From a checkpoint of a small transformer trained on Wikipedia.
Architecture: LayerNorm before each block, learned positions, biases on query, key and value.
Training: a variant of SOAP for these matrices, 933M tokens, 3560 steps.
Each number is 128 + 24 x the weight over its row's rms, rounded and kept within 0 to 255. Layers, rows and columns count from 0. Numbers have three digits each. The size before them is the row's rms in percent of the matrix's.

# layer 6 attention output (transposed), 384x384, rms 0.155, rows 264-313, columns 128-191
107:118114114122128155148138169101114134142139141145112133100102083096167114150087120170124162133122123165154133114166120113157111133153157143145140090126124112118125108146114108128159187118104114
102:136099161145122104105126148146084145146100092104133064130070109101091134166123165153109116107155139094151157093149063107124128118141137115135114140114069138117124129150100117150099116137177077
093:132105132134103093152139158124114135150140131137142154141100133134143145155084110123157101172127089135163150141114087134134150116104098083133138145065127118109125142119110128127120156124088117
093:067081131133115129131133115157118116141143100130122080116151164081101137142118105114086134090141128149112145137065129124118139113093095169164126082103127115154108112169112163120160107113126115
101:139127152061107126169134141121147145106121147115114176090100138142098135085154118131115154107127142107107115103185133153126116126166114119149167134074143175089137126125131129124093117100145101
096:142112128142122164144155154094155125149136114088125126123157143135097119092134104136131151117130122163142116146165144111187124090144148123134159097131111121085125117110070094126154128145134124
097:115114130121122167082123126123122122157169095134122155134131107183166121164119163154137137096118129133116135131138139104095130150120076159171114120142105116154153125155083128165145101131110162
092:107130169166139158156160112159114115146046118074134191109140124181130150100122138137169164133123113120099121122140190117099151082114159098150139212125127089121097139087129140117107138109115124
099:141183139125109109121176115106088137091089125108148149099119137108128105134119106161095126144136178134149164140112140135119120119115161115133128101138112129107107152193137120167128116127146130
096:119108126130142099114125116113121152074125162142122145143095123135080127150097137121114139172091156145093101101118117104117096120145109106161118153167096120108148091137168126154144110117128128
094:122087139105115135131154121115123114164161103117122170107152157156153100142136166154137127123111161157118103120126160129105105124158150149107154158151136107136110099157117083176112133091137138
094:134137142158135104109143143140131085156138096152101144129126120128125125142098098135124132141079130120140130092180118165151149189121155147106139099121135134144136146180103110124133103152094123
096:133135121167096139120124121096132137118123120140157163092095102102102102147159136139151130126123088151109137142092121071147153105100139123158136123153142150108151165105139126156126161126141133
103:144120120098119123160139147156126161174100160140127150131127117121104165110168123161138192109146112091115116120144150099117137082130107118077102086101145116191194127151116111087109141128124101
094:128118113127163126158159111133087147145133090078109140125097093162128125155114104124127134127137134196121127104159096127108114133140147121125092120131117140117110149108119104069098154126122133
100:128176157113143144135120142086086154117152123101161132153137115106130113129150093158134136096154161110111095093122176145167096171099101102093164098155126128105084151108159109143113106149120136
097:135129099127135131136151110134161129172107144096120150135139102135127145116124156112121108178124160126163124102117099152155093111090123177119157132132135144109102109120102096143140135126136113
098:141145106173093178140120146110051147128137116137141147096079134098147094129133147141133152127173108132138104164154132175162151107105128112141133159120110110192118176141127129136100132134156108
099:155156109170124155142119134166133142124127111117090082132137132101111148154133124116149092152118156111170122094179136137112118160101110150140140137098113149124175137125185105103091082122131090
098:134112123107142102121123089132158148130145129144157155070137117094134175097119120077162135120179132154110125121101118092145160094112127109134123091142107124117122114167171166122116167138135173
102:108139103115148105137131115128104133077133144126135113094146108144090131124107178132119153133112117138125130115137115124054122155144106103124114154165150157132119114155170070142155123112105127
097:157138128134128116094140205088117117137131151130105131144151117154107180138145102133100166140129076131124141144093084154115132124114111129111118122134143128165122132125120123164130126124082099
095:178118131118103135082125108128128077123101159132114156122076133125143157118134144122184160145091154124065136158155117093122104087099138115148088092081104125190090167142106131121146155144193110
095:201134121125122138111159137153134134109089074095149114133154136066137170085105151176146163143149126098126083105183114134143130115104122111126102148145127143144137086141178116102169116128097083
099:124156113128097117145135118148194156108129171129141139154180122117128072121115124100107108117127129142098142170085101113105109154157130104165112148098151156132135140127064122161111097159113117
096:118131145106173122110111114159128160152120149126150145126179121127125090154147088161140106122123114132107106112106095173123137119103163131114120138151080127151158182152132132120088127121123111
093:118116140056104174126088131149120129139114122079109124163137124153135152113151108135128171108120106154210141080129147147130103118123170140105178141118124143146116141127103192113139104163114184
109:156151113129141098128108122144168172140144140180139121172117121132069146161151138094085094091142134122153094086121155110106169096120154140134089109154127118097110139145163096114132139117097141
097:114156167145109122123140138151148115145145167124120140078120182142070057136110165206109148152109125120119109105137113100130183118120074130121115162103102138106116133134130133139090124142138123
099:123107102139133168082094144142124121124106127125098132097148082109120139133123111110077136141136122120126078111118135180132121152097119141123127120129155129136127131063088126201128097120102130
095:133134134131119123100119108140149188148118079140141127154183122117103087122090137140161128158158131168105101118072098143119095148156113119155154114144115120112145130111103090138104162147134128
098:117139118112127169123109119082177111119164138087135135114150097119101104114168104129115116139173104121119178135131084141145130141127126143097104107089115140132149158136127112101168110122088139
102:163095103150122134142112134123107158154128143109135105117110102129117094118137122126102132134116105153128124077118151153147134197086143143081146109104115105130109114123125146176135138103123115
096:145118116102146093133203107131095087091139155153123111098153130152112111134151125097141126085152132140121106148124131132126147120162095105112084123138146128140137116143127112140146136120160154
098:125146121143096149074114147101094102156107127157131134117113156159107111133147139202165073138147103106140098179080128160087149091152141147136163082116130148112133153108128084149147155167141125
104:098122205145098122125119120110113098164153093130169159146162124083127132107109117121126173124110108133092083112116095142122121183148128139110151129134156148145127140127157116086139094150117112
095:098098150123105115139101130161135113083120123127097171138127141107093082099145109099139124125174155133188135169135118092166122122127117147169173157125136136130125131132105124124128126116173107
096:148152107165139149128120086124136124120108169120122133098162104159100092117137142089138131177123149112141079129088101116097135157105143102113156116110136150164156165131111131139130112132140135
100:047144124107126142160156113133129151116166108061132118156108124130105174095136124107127155133090095106128095143124159101106147124108111145159165150099093132146144125083156144107101100119129123
096:187106132119127146142105132162155155101081146174154100094084135148137125120125119123108107131119152137132135119145110167155138134143109124089175148163152140076207139123167142083162133137152157
101:111092133137112117121151151129116129126114088109127121150107106121155084120136115105110115102148174124112087129123111164135117118096121108112118144139115125139111144125152157111113159123109121
097:145136106104134104144141153103125154148105173133148164133155134163146103124099132082125143104095106140123134104157150122119144091136143122139107119129137097124131113126123115126184110157126098
100:112138121110179149093149145102107136149064162120111120131091140131147126092125145103077133131131157124085116124141123125083154167125093141146119129129139145094104146142115128128101105123145123
095:157149131133134091147122126107129121126127151120166056136124127113135147102133117126117084124127128136126166126086121150143103146167144154130118203088146184105133159107136116139127137099117132
101:174146151184161109171083131117153098108153091119124074130124127077118120113072133116105115105137124088123140139132095130125122092140131134170154108144154181139147131117156128177132157146161137
098:107173132159109132140127086142147107118115125157140127109092134144105134105110130136133133122130085113153167144122169176156151155165124112149163136105104086146080142120186131094123105163137101
094:154131088089117132113119163143145098129136074131122144170154122107122114128139165086126084100146110128127105098111137145125117159130108126094160152138167133175092108125127125134147125081167122
091:156087135117152111131140132124125105144124115109119144164119145186151140171121163128118127160102124138139131120118092162143153152045133098114161104151126138137109109097118117161125120124127105
093:120140122147141098074140131136087155140149151164066160102122074097151085148176141145116088162155125141135126143145125152124153147097130121149064130144097130100119083125160078110112097104147144
099:122077141142114130142105184143128102146158120128139132147103104097171118099108145097161114094140135097144169118151133166123111136119136152114156098155116104134154150171155147113125114114101139
# layer 6 attention value, 384x384, rms 0.182, rows 265-314, columns 128-191
099:102163171119078153186182126111132128113145120160156182167131184116101123084117123124149134122133164173113129127161137096114174112131156184131144114143156126127177148099123110082134133093132130
099:113102132114101086079121103122118124155128188110129127127109122143117167120108134105116119103133132153135123134133102117167135125150063175126116110122158110089124101087132134112128138126142156
098:118164130174131132122181139120122122129107105134111150098138116157089160137093143135142138088125155121140157145165158160125135173161176071128155107133139157129134100085137140122124146146119194
106:124130103117121081050116080105120121125163155086163118111090111100086118156140148118102135143143115157130103149154119106122119124142110113097112110119140126149153149106148112115098132152125138
105:151124132132122131099111082131107172162132133141123165122142156122184099166114145108139142139111150120123137099115111171126125171141148137130125104110138162175131089132132144153116140156146137
102:153131131125130110092151112124110122111110126119127061113126081123117144113162147142114125149131070127116114146131143119165130135118136118091152149125150128136097127108146077131106119112131084
094:159133106142138110107137113171119126078176156189100092129137136115159128159138158143145113089131134125149142129184145162159105122169157150144081100141080138143118147174109093118134174149123140
103:122133140115149130111119132110142120129119148122110073122104095138100146089194153146136156097132114158117164124132140169160092128128125158154114126088148140139151084065124130110131079087110129
097:125163125124078103116139106090119121134127121119167143152115154124132139121139122139178100145111131149163107121171129127119123113100120152092155158145131139103113117144180120134113175106163114
096:183088087096120150109151106122135176105146166103140114086126100131154137126171133134159139103133140082152117179125202111161121144166112116128122160125096103147123120100125119119132103159095145
098:142130150135140150126143139123128152125160147146131095155111094112139129125094108108129131132136147096149088145098142142130088099114116149155108113119132194121149096117106124119139209112144131
099:123155133112147160150139129114104168120123114116059120183135165146155134135123141156102144170144126123159149126148170144148105130132117120105115099137143099130125150151109198138139096136146091
102:120147060123148140126156082127123131121169118120168113135138115108084091160076119140093095120140114149128168144123180161126139186159169132142103127122114118148107153113119161143151143157125099
099:117125111136131140170108113119113163122134100161141114105130152118149157107132145104175132094158154089094146110107137115147172147108147167173170111110138122117108127166127179139150137076141123
095:121080103126089134109142175166103147092089106136102102141125193111131123092129189124134146109121083124124150144151091100138107124136118118084141160150142142133134131106116143095167146130104141
102:126100143137135118124115152118124125098129115124105128146112134125073127113150105107141145142108103157114134076094109136134156138090131106171114125134148151090152117142165125079095028101130128
102:144136097106135104122130059165145113107094120105099164117135106128080134139089110137104139100120153126150134146143132140168104166122136127130146094127106143124112120104164156133149140145120176
097:137116115127123103144153152164117109107123147121146133139102127155129189148111136116107115093145114163150095110096140174090123138112134134122093126046110132140131136141119123157143128139139171
098:112162114117137147139144128127126102159136155091113120145147125116126125142121108112085156117156112153109147107099171193141117168096138115141188151111140128105115119143127150154120091106087092
101:172105118124095137139161104123115104119166137142097123143125146143123093108114101152146123143155102087104081095142138099136127134124134155132162154164092162121112147128129152130127153122122122
101:120101128153162110151148080108136134118162112133127175170078109145115056117117119129140111175111146157102150170125131098125113100111104083158125061135111099062144139126109153144122134110190148
100:152163100145145126126139093107200122176138148121105129121148108144100102153159131192097157117156085117140162129109135186144111144116082109164151149118132142113174132120144139134152126135138152
099:129118154065072124092131124085087095124144146148131123121118090133121120128158060117103131130130121181128135122129134115129131144124148172166151142086108165129112122128083172180116133124158141
102:139075104124151147125103123132130105123119108106122063086161102129159149102145077085114103181109140108132153118131153124144193139098093152113140114129113116130132161164175109127124129119157119
100:193152118086131155166141164118111150103158134123124121144118168151141160130154156103119143110098135137126137113150134122113152132141124117118093155147114151092157151076136104128145138151132116
093:131155130136095126169171123140169152115128130107138162079126090131111129080138173147148093152085134134108095114133067112100144130112137083134119110148115090124145098106132112137124090157103129
105:100109146124117133113135149118126148129130071104165141086177135128138138135128140106141166103109139157112107129134129136120123140152112157113142098088117126107100117113133172163139149108159139
101:159148127161144174123101124091101143158130085119126124126138136156168138125133157113146138122178117142108102119139126201091115138121154182109153109113146154158150135124130113126142148102104123
099:140084148130153118158146170157149131125107120160129174135139119148150120090189144153150118112135126137119141136129103115132101146099086126136150093120114131105141109100125127138071135135139132
104:151111113142157118130099130124102149134131137150118122151160166156149136077114124110074128123116164100165150097131126153157144143126111137139159130148167141097125115126119146143073080111139114
097:163086126114102107125118134117156136128140165136131102165114140149151131124117172102141143142113090146109146145111139142093161144114121132085131138132132107151161196084118090145162146102115100
097:135175142071132149094149134139169136141157143128096097091144075109181138138145109093139147109100116106146114142139134126124136134161152133126152139159162131138171090119114097095147132132138155
099:098120118162114147166114143112116098150116124149136146142140126140158158115098095112144152136102149137146150104115117142118124108106123135127142156106136135110086152157141137148154158159116122
098:117088139102148140109107123144111146121087124123144137146152152130148135098090114152120147079128124063108105097112144121166128144130102150148151166119156161132096113109083149178116122109120147
105:106118155137106142093111159097081151108154117088136119135088129127125135129110105134096105112168143139130126107098130110124114105126144143108136131093116133137121110108094118148130139121164076
102:119155132141129178137116141111152121154127110109124072094122108159135110147144116112100097130106115131103149091109119155136113155139140109112119155153116117122132110118116125106161130109054134
098:070140100143113172134147119125129148135091149122130130142103127100173139105102074131084125120160150166105144097158143198133102118093133157143132137164095146138143153151149128155112093089153147
100:171133141102141127095129133115123120103151125160120142107157164146114152151134158131156080118116092105153105140115108126141176159139118080133147099102145144131153092148117100072153147119103162
100:156130142112123119114120115086139136175157098102108122119125099076153109152124120113125132153106139118139119117112095150130075080118117105130093076120132099146123113123166098103092116127175090
099:152119162145157152139181095177103113145101107118110124132154154124134175115116138143130160104125133145117166126154123128151128170183129140131112150109157118126131109128139091114145122123121114
098:137121121170136131137089116122130134131146138114107119168137147126134125083174160120146141134145128157107109131105115145145111127126095133120100134143112142168140182131097132136112094097109139
099:156176192123099127148104154147156154090183152065144145158146092170149091135124141115138137116148117081148139148162160107126135107154140139140132176116178125125121162141126167144095130095111135
100:124153174130139107157129160097130110149168134093153096137135075135132126144122127091106133121117142124099104147121122112142136136107146128146135114102128100114143115133104143130116162107132148
102:134122112102103127162074115117158136109123117126137138145129116096118130120116158132101127122126154129130106151133127101128155115093090117138122127142118114146133118125146104178101140078113084
098:168144086125120129115121132128122118160098147154136096115098089126115152129098086115084128144155135120175120131138125168146115101094177123166094118196151189103144081104116147150136147137127184
095:121152180146131148155112144110105164120152125102135078127127103128130155165150110106089137131121168154187142109130140127128101089148167144135111100153139140124131109172138139117132143123192103
092:109108071145143095126173124155111119162126159104098125109110129087115141132157080105151098111074124136114113117128114075102180138129133076124142114186140154118129118128157132120156157124133129
095:089126106107161126176119111092154096173128145118110139121139186106116127161112146110112123114114133091142155118108076152100104142165148153093150140126126105130104144137123170134154203171103094
104:141144124149137144150152142084121127097123179143141174133140137134107138129146089140115108146116135167119059138121121036140118134138159080131121149146139160098121153121139099100109144161109120
100:154128137169116082194111089126127135110091159145130097090124129148187155126120142114132113158108136122108158149116146133165134089135139098121120159062145105154086138122117112158118095159166165